Part of a small language model's weights: 1.23M parameters, LayerNorm before and after each block.
Each number is 50 + 12 x the weight over its row's rms, rounded and kept within 0 to 99. Layers, rows and columns count from 0. The size before them is the row's rms in percent of the matrix's.

# layer 4 MLP gate, 256x96, rms 0.147, rows 174-207, columns 0-95
101:50 67 14 46 44 54 52 64 59 52 72 69 49 62 57 51 45 46 36 47 49 69 39 45 46 19 52 69 39 40 44 83 57 35 41 48 45 54 65 66 47 31 55 37 22 45 64 58 44 65 57 48 65 61 51 55 64 34 55 59 40 63 53 39 25 54 60 47 53 48 40 65 36 54 34 56 45 54 55 55 54 46 50 60 38 63 46 48 40 57 40 38 39 49 67 32
103:42 44 29 74 65 51 39 30 62 35 56 47 64 48 46 53 55 64 62 28 53 55 61 49 72 41 69 52 51 62 32 43 62 68 49 42 36 56 68 47 64 56 63 56 42 33 34 64 48 53 66 44 63 57 43 37 44 55 46 67 54 30 32 41 46 36 59 50 69 44 47 42 40 60 68 51 42 38 35 64 54 61 64 64 35 42 36 37 59 38 45 58 76 65 35 42
106:68 64 46 46 68 43 45 35 36 46 47 37 41 59 41 44 65 34 38 62 68 49 49 61 57 46 34 54 32 33 65 48 57 41 48 39 56 48 52 36 37 29 56 42 51 55 60 59 46 75 52 82 69 32 30 52 63 57 63 56 31 64 44 55 51 39 60 37 57 42 55 43 42 73 37 30 43 62 51 40 65 49 33 55 59 57 45 71 54 35 76 46 31 50 45 48
109:36 40 58 31 45 65 60 52 55 43 44 43 56 47 62 24 54 48 31 50 71 41 70 41 49 50 49 63 36 51 41 62 61 37 59 36 27 30 46 62 29 65 71 48 76 50 41 36 43 66 43 44 58 52 45 53 53 55 56 60 43 44 60 74 65 38 64 46 53 65 48 67 40 70 53 35 46 29 60 46 48 48 37 59 50 48 52 54 59 66 73 49 33 29 47 65
101:57 52 39 52 32 47 53 56 47 59 49 39 38 48 79 29 46 56 54 44 53 68 62 61 41 19 45 60 63 38 47 41 51 31 42 50 38 44 65 42 67 64 65 52 52 55 45 59 26 60 72 32 68 30 47 59 44 79 42 53 68 47 39 59 42 58 42 31 57 52 52 24 35 57 58 31 70 66 56 42 59 48 46 58 43 66 51 51 41 58 41 56 60 41 63 56
099:56 63 71 20 75 38 59 49 74 65 42 44 36 53 60 44 67 61 34 78 50 56 37 43 46 45 45 46 61 48 38 65 67 30 47 55 64 46 33 48 52 41 46 47 35 63 40 49 60 50 43 61 53 40 43 60 67 17 52 49 55 65 43 40 44 39 44 61 65 50 65 48 46 28 51 54 42 43 43 37 37 40 34 71 71 56 57 48 48 41 31 50 51 58 41 43
096:50 51 36 57 39 56 63 30 44 64 48 39 65 53 50 60 67 44 41 40 55 76 58 44 61 46 46 42 41 59 39 52 54 56 54 61 12 45 36 60 47 56 60 52 54 49 58 51 76 63 62 28 31 77 49 59 41 66 46 42 41 64 65 58 51 57 58 42 52 67 39 40 57 33 61 49 43 38 52 37 58 57 44 44 12 28 59 41 58 51 33 57 66 44 43 51
086:48 70 56 52 50 40 55 47 56 43 59 48 53 54 48 65 43 67 27 59 76 72 37 37 54 60 55 71 13 41 44 68 73 52 56 44 62 44 49 35 62 51 75 57 55 50 46 54 46 29 42 58 60 52 53 34 62 61 47 43 45 72 55 44 44 50 55 63 48 59 29 44 34 45 51 50 46 50 22 30 57 40 54 56 55 28 56 62 34 53 49 40 68 38 64 50
095:24 45 63 45 66 44 64 63 60 64 48 39 48 54 55 64 67 47 46 41 54 52 59 54 66 26 38 55 46 48 57 66 47 62 39 50 35 61 50 30 34 23 62 51 70 61 52 44 39 53 45 35 66 45 42 53 63 22 47 40 35 41 54 43 46 38 61 54 38 54 54 55 69 43 46 30 34 61 35 57 66 56 56 33 62 55 77 69 41 61 66 53 44 55 68 37
093:59 56 42 49 46 33 68 37 49 31 59 50 35 52 14 64 45 58 38 63 45 45 44 35 43 43 46 45 64 61 66 50 48 46 44 46 64 71 47 55 55 42 56 62 38 27 54 40 54 49 48 53 69 50 75 58 68 28 42 52 57 49 46 68 37 51 45 58 46 67 50 34 61 27 58 55 67 41 52 45 69 44 40 18 29 36 74 43 42 55 49 59 44 51 47 64
091:51 28 50 43 41 58 60 53 78 49 57 36 60 38 55 52 65 48 57 47 27 57 51 45 63 38 48 48 37 49 57 41 50 54 41 36 77 63 39 44 51 65 55 56 52 59 36 36 59 52 71 80 58 36 33 55 38 39 44 57 59 49 33 53 44 50 60 30 53 57 54 38 58 69 37 44 52 67 64 24 23 65 33 42 65 44 64 42 49 40 63 37 51 40 52 68
107:51 55 67 45 31 48 49 42 43 46 70 50 39 46 59 63 68 20 52 45 35 42 44 58 53 38 46 43 41 36 62 32 71 52 50 59 44 43 47 46 52 48 62 46 60 59 18 74 58 51 39 57 32 56 63 35 72 55 31 52 69 33 47 46 45 42 66 57 36 29 48 46 42 74 47 50 41 46 65 60 54 43 71 41 55 39 67 51 57 28 72 47 60 57 48 37
093:51 63 51 58 45 56 54 53 60 41 61 54 33 33 68 63 44 43 34 40 64 49 62 44 55 61 23 49 39 62 57 44 43 56 69 51 42 54 41 53 57 35 41 61 55 53 26 53 78 48 50 39 55 69 37 50 47 28 44 52 58 49 60 36 27 61 40 18 49 54 33 70 64 58 68 43 58 47 76 36 62 38 69 41 56 58 37 60 49 66 54 40 42 45 33 34
111:69 56 44 35 79 58 51 42 49 48 62 39 35 32 45 68 57 37 49 43 43 39 49 77 77 42 37 46 34 47 65 41 72 70 43 46 71 56 55 26 50 36 33 45 42 52 33 39 54 47 60 81 65 54 36 44 57 50 38 49 44 57 46 66 58 52 47 60 35 45 33 61 60 61 56 52 55 57 43 72 41 37 60 55 59 44 62 50 60 57 52 67 41 38 60 42
096:57 43 48 56 30 60 51 33 28 68 40 63 64 53 49 48 40 45 40 56 51 53 41 69 28 49 54 34 60 63 43 46 46 56 60 52 49 50 52 39 61 46 12 60 31 73 44 50 70 56 26 48 75 42 50 45 57 39 15 47 46 63 54 35 59 60 49 46 51 53 47 63 40 66 42 47 48 44 65 70 55 66 48 35 60 43 58 54 41 72 55 41 48 58 64 37
098:32 46 54 51 35 44 58 59 53 49 60 51 40 51 63 38 48 58 48 59 67 42 59 60 72 54 36 22 63 46 53 54 63 53 41 35 41 54 53 59 59 32 28 42 71 31 27 45 34 59 67 47 47 47 46 60 61 45 31 66 59 74 69 58 54 68 49 46 39 40 50 65 69 56 51 70 55 53 60 39 57 33 44 33 62 56 26 58 72 60 49 48 36 43 28 57
101:48 47 41 53 53 47 50 47 46 26 68 32 60 51 67 56 47 62 66 57 28 59 37 49 48 43 39 71 38 49 60 42 48 26 40 46 39 58 28 50 47 55 40 30 44 37 61 54 47 55 44 65 53 41 35 80 35 23 38 46 54 53 55 38 43 31 55 48 41 66 60 38 73 50 42 58 21 63 75 61 59 60 44 41 58 56 49 51 48 53 69 32 51 41 48 65
098:58 60 33 42 61 39 47 46 67 56 63 61 36 60 41 41 55 25 61 56 60 56 56 61 26 33 36 49 46 48 57 55 57 59 68 62 54 52 52 42 54 60 51 44 65 40 48 32 35 34 36 56 54 35 63 54 55 50 58 73 39 42 68 46 50 27 60 59 43 36 53 55 23 53 41 26 69 47 55 39 50 63 37 72 60 63 37 70 46 45 78 56 58 27 45 53
086:45 60 45 48 70 69 40 43 50 53 63 38 69 43 72 36 51 42 42 41 38 65 53 58 49 58 40 26 44 64 39 58 53 37 56 40 57 24 44 50 59 62 36 47 39 44 45 64 48 56 55 55 61 46 25 65 40 40 51 56 53 26 59 27 62 58 54 57 68 53 33 70 36 52 36 57 61 21 41 31 68 33 47 40 64 42 66 60 53 58 54 30 51 44 41 60
091:46 58 66 49 59 68 52 67 66 54 76 44 62 38 58 37 51 43 32 29 49 23 25 57 45 25 47 55 46 42 58 54 53 44 60 45 58 48 22 60 36 35 22 30 47 60 56 52 43 50 34 78 46 53 54 36 44 37 60 45 45 51 50 61 51 50 53 25 57 53 54 47 63 55 69 47 44 37 49 51 64 71 42 63 59 62 48 43 57 51 36 36 67 46 50 59
101:62 46 57 39 43 61 35 53 60 71 42 53 46 64 67 51 71 56 30 47 59 58 50 53 38 59 27 68 60 34 39 59 40 39 38 44 58 44 44 50 35 46 56 37 57 34 65 50 35 43 49 67 61 55 45 83 67 26 37 56 46 54 43 44 47 48 63 45 42 49 26 45 63 38 38 53 46 43 52 49 38 51 57 72 72 74 44 54 44 49 43 56 26 25 66 44
093:36 57 62 68 71 47 38 35 38 49 39 54 79 35 61 35 61 39 52 45 49 71 44 63 37 46 63 22 55 50 42 49 47 45 70 52 51 57 74 49 38 52 53 55 36 70 42 70 66 66 35 54 53 69 17 52 67 50 40 59 46 46 49 59 46 45 35 53 50 64 67 44 52 41 51 55 32 34 42 42 47 50 63 43 41 57 31 47 36 48 40 61 39 66 37 47
097:44 52 48 58 54 39 48 54 35 57 71 51 48 64 47 58 34 37 50 47 55 39 57 27 59 30 49 19 43 63 62 37 40 43 67 54 50 70 61 52 72 48 33 62 34 58 51 55 47 51 52 31 75 63 68 48 36 64 38 51 52 46 27 45 57 31 54 47 72 45 26 54 45 62 67 54 64 48 49 45 50 49 19 37 35 27 58 58 52 42 52 48 45 56 62 50
102:46 26 47 63 31 59 48 64 52 49 46 69 49 54 50 43 54 39 34 65 64 37 41 53 44 50 27 50 46 51 50 47 52 24 48 34 32 52 49 48 23 26 42 55 52 36 65 46 59 49 61 51 54 46 78 79 60 36 56 74 66 49 49 57 34 27 41 59 57 54 54 61 49 57 54 67 62 21 58 49 55 50 70 55 43 47 35 41 63 59 49 52 34 54 53 67
098:69 53 55 60 43 48 51 66 49 59 34 31 39 48 54 48 60 51 58 71 51 56 46 44 58 47 42 40 43 36 48 54 45 42 23 57 48 73 39 80 45 46 43 49 74 60 43 42 57 54 28 73 63 66 50 43 72 59 60 58 40 55 56 46 46 55 46 47 33 35 31 55 73 36 61 59 35 51 57 41 46 75 61 55 33 39 63 59 58 66 61 45 35 49 42 24
103:30 40 40 61 47 26 45 43 35 54 34 67 34 66 68 46 49 40 69 50 57 61 55 55 43 48 40 64 56 46 68 35 42 53 57 46 58 54 48 55 27 64 67 45 53 43 53 68 71 50 39 29 56 69 37 39 52 50 47 61 51 56 58 53 58 32 57 41 47 61 46 44 59 27 66 75 34 43 31 67 52 72 63 47 44 55 47 50 21 33 57 59 47 37 54 37
103:55 42 41 65 48 25 42 66 39 64 70 61 66 58 63 61 52 24 47 38 42 66 37 22 38 41 57 45 42 38 62 48 79 57 36 52 50 73 43 47 40 39 41 56 52 46 46 59 36 55 37 74 60 58 57 62 58 43 30 46 47 39 48 64 39 54 42 57 50 56 56 39 66 55 71 46 49 35 36 46 56 34 40 53 42 59 46 59 56 61 40 51 58 18 67 50
104:64 49 61 42 42 54 65 63 24 41 46 36 62 43 53 46 49 45 34 45 29 50 22 58 65 69 51 41 68 59 38 40 52 58 70 43 51 40 56 44 33 58 37 32 64 39 46 72 51 59 68 53 39 54 45 49 54 73 52 40 71 63 49 57 65 40 49 14 37 51 45 67 70 47 42 48 44 39 50 46 52 58 50 67 47 59 35 54 42 40 33 69 61 40 48 62
096:57 45 65 34 48 53 58 38 56 81 43 71 54 56 53 55 60 50 60 42 46 77 40 50 35 64 48 48 27 54 47 43 47 61 47 50 33 50 29 47 40 40 46 56 51 26 53 53 62 72 48 46 37 47 50 67 50 38 44 63 50 61 55 23 47 43 58 64 34 48 64 51 61 60 56 56 41 52 47 63 53 37 11 69 41 41 65 80 52 42 31 57 39 52 46 54
101:53 42 47 58 52 63 46 62 46 48 56 53 58 47 66 45 63 53 30 54 70 43 42 23 40 55 39 39 57 48 63 72 61 58 24 21 52 41 36 25 48 50 37 55 68 54 50 40 57 63 52 50 55 71 75 72 54 47 43 29 46 24 56 34 62 50 41 62 56 46 60 36 47 56 60 66 48 40 45 82 38 59 42 48 36 41 56 36 50 38 65 43 53 52 47 47
102:31 45 40 49 38 74 47 44 75 53 45 24 28 26 72 16 46 54 71 29 40 52 60 52 47 44 39 56 61 31 56 55 76 59 57 54 42 65 45 50 63 51 41 54 59 43 50 61 77 51 53 50 55 51 44 53 65 47 59 74 50 58 34 60 43 56 45 50 56 41 36 39 52 42 59 56 41 42 60 56 63 41 46 62 57 42 36 42 35 55 70 58 57 33 57 48
096:50 50 48 93 46 59 35 46 49 44 52 42 65 57 62 64 57 58 40 55 46 46 61 49 45 43 64 65 52 37 41 65 62 50 50 43 25 46 48 82 53 47 71 54 64 64 51 52 49 66 37 40 45 38 51 62 52 52 48 52 50 33 57 55 43 26 63 58 63 67 54 44 41 50 43 64 32 55 51 56 59 40 68 46 37 40 33 39 31 49 86 42 57 59 54 27
098:47 44 59 45 41 59 53 41 56 42 43 54 58 54 67 43 40 31 52 48 67 55 43 40 52 55 40 40 43 63 67 48 47 61 53 33 48 39 29 60 50 56 33 49 70 55 52 62 88 54 60 43 48 50 57 62 35 45 71 46 47 39 25 38 40 57 42 47 45 46 61 71 64 46 48 62 40 68 36 56 59 20 62 71 56 44 48 49 79 15 42 49 43 52 59 61
103:49 43 47 58 51 42 40 72 64 41 29 56 26 65 36 37 68 48 51 34 62 65 56 48 69 53 53 43 36 47 51 59 53 38 37 36 67 44 40 38 46 61 38 37 66 33 40 47 53 52 51 80 56 59 25 43 36 50 69 66 42 34 41 60 61 70 60 50 39 69 41 47 41 42 49 75 51 49 56 43 55 38 54 38 56 60 53 41 62 46 71 40 63 38 57 73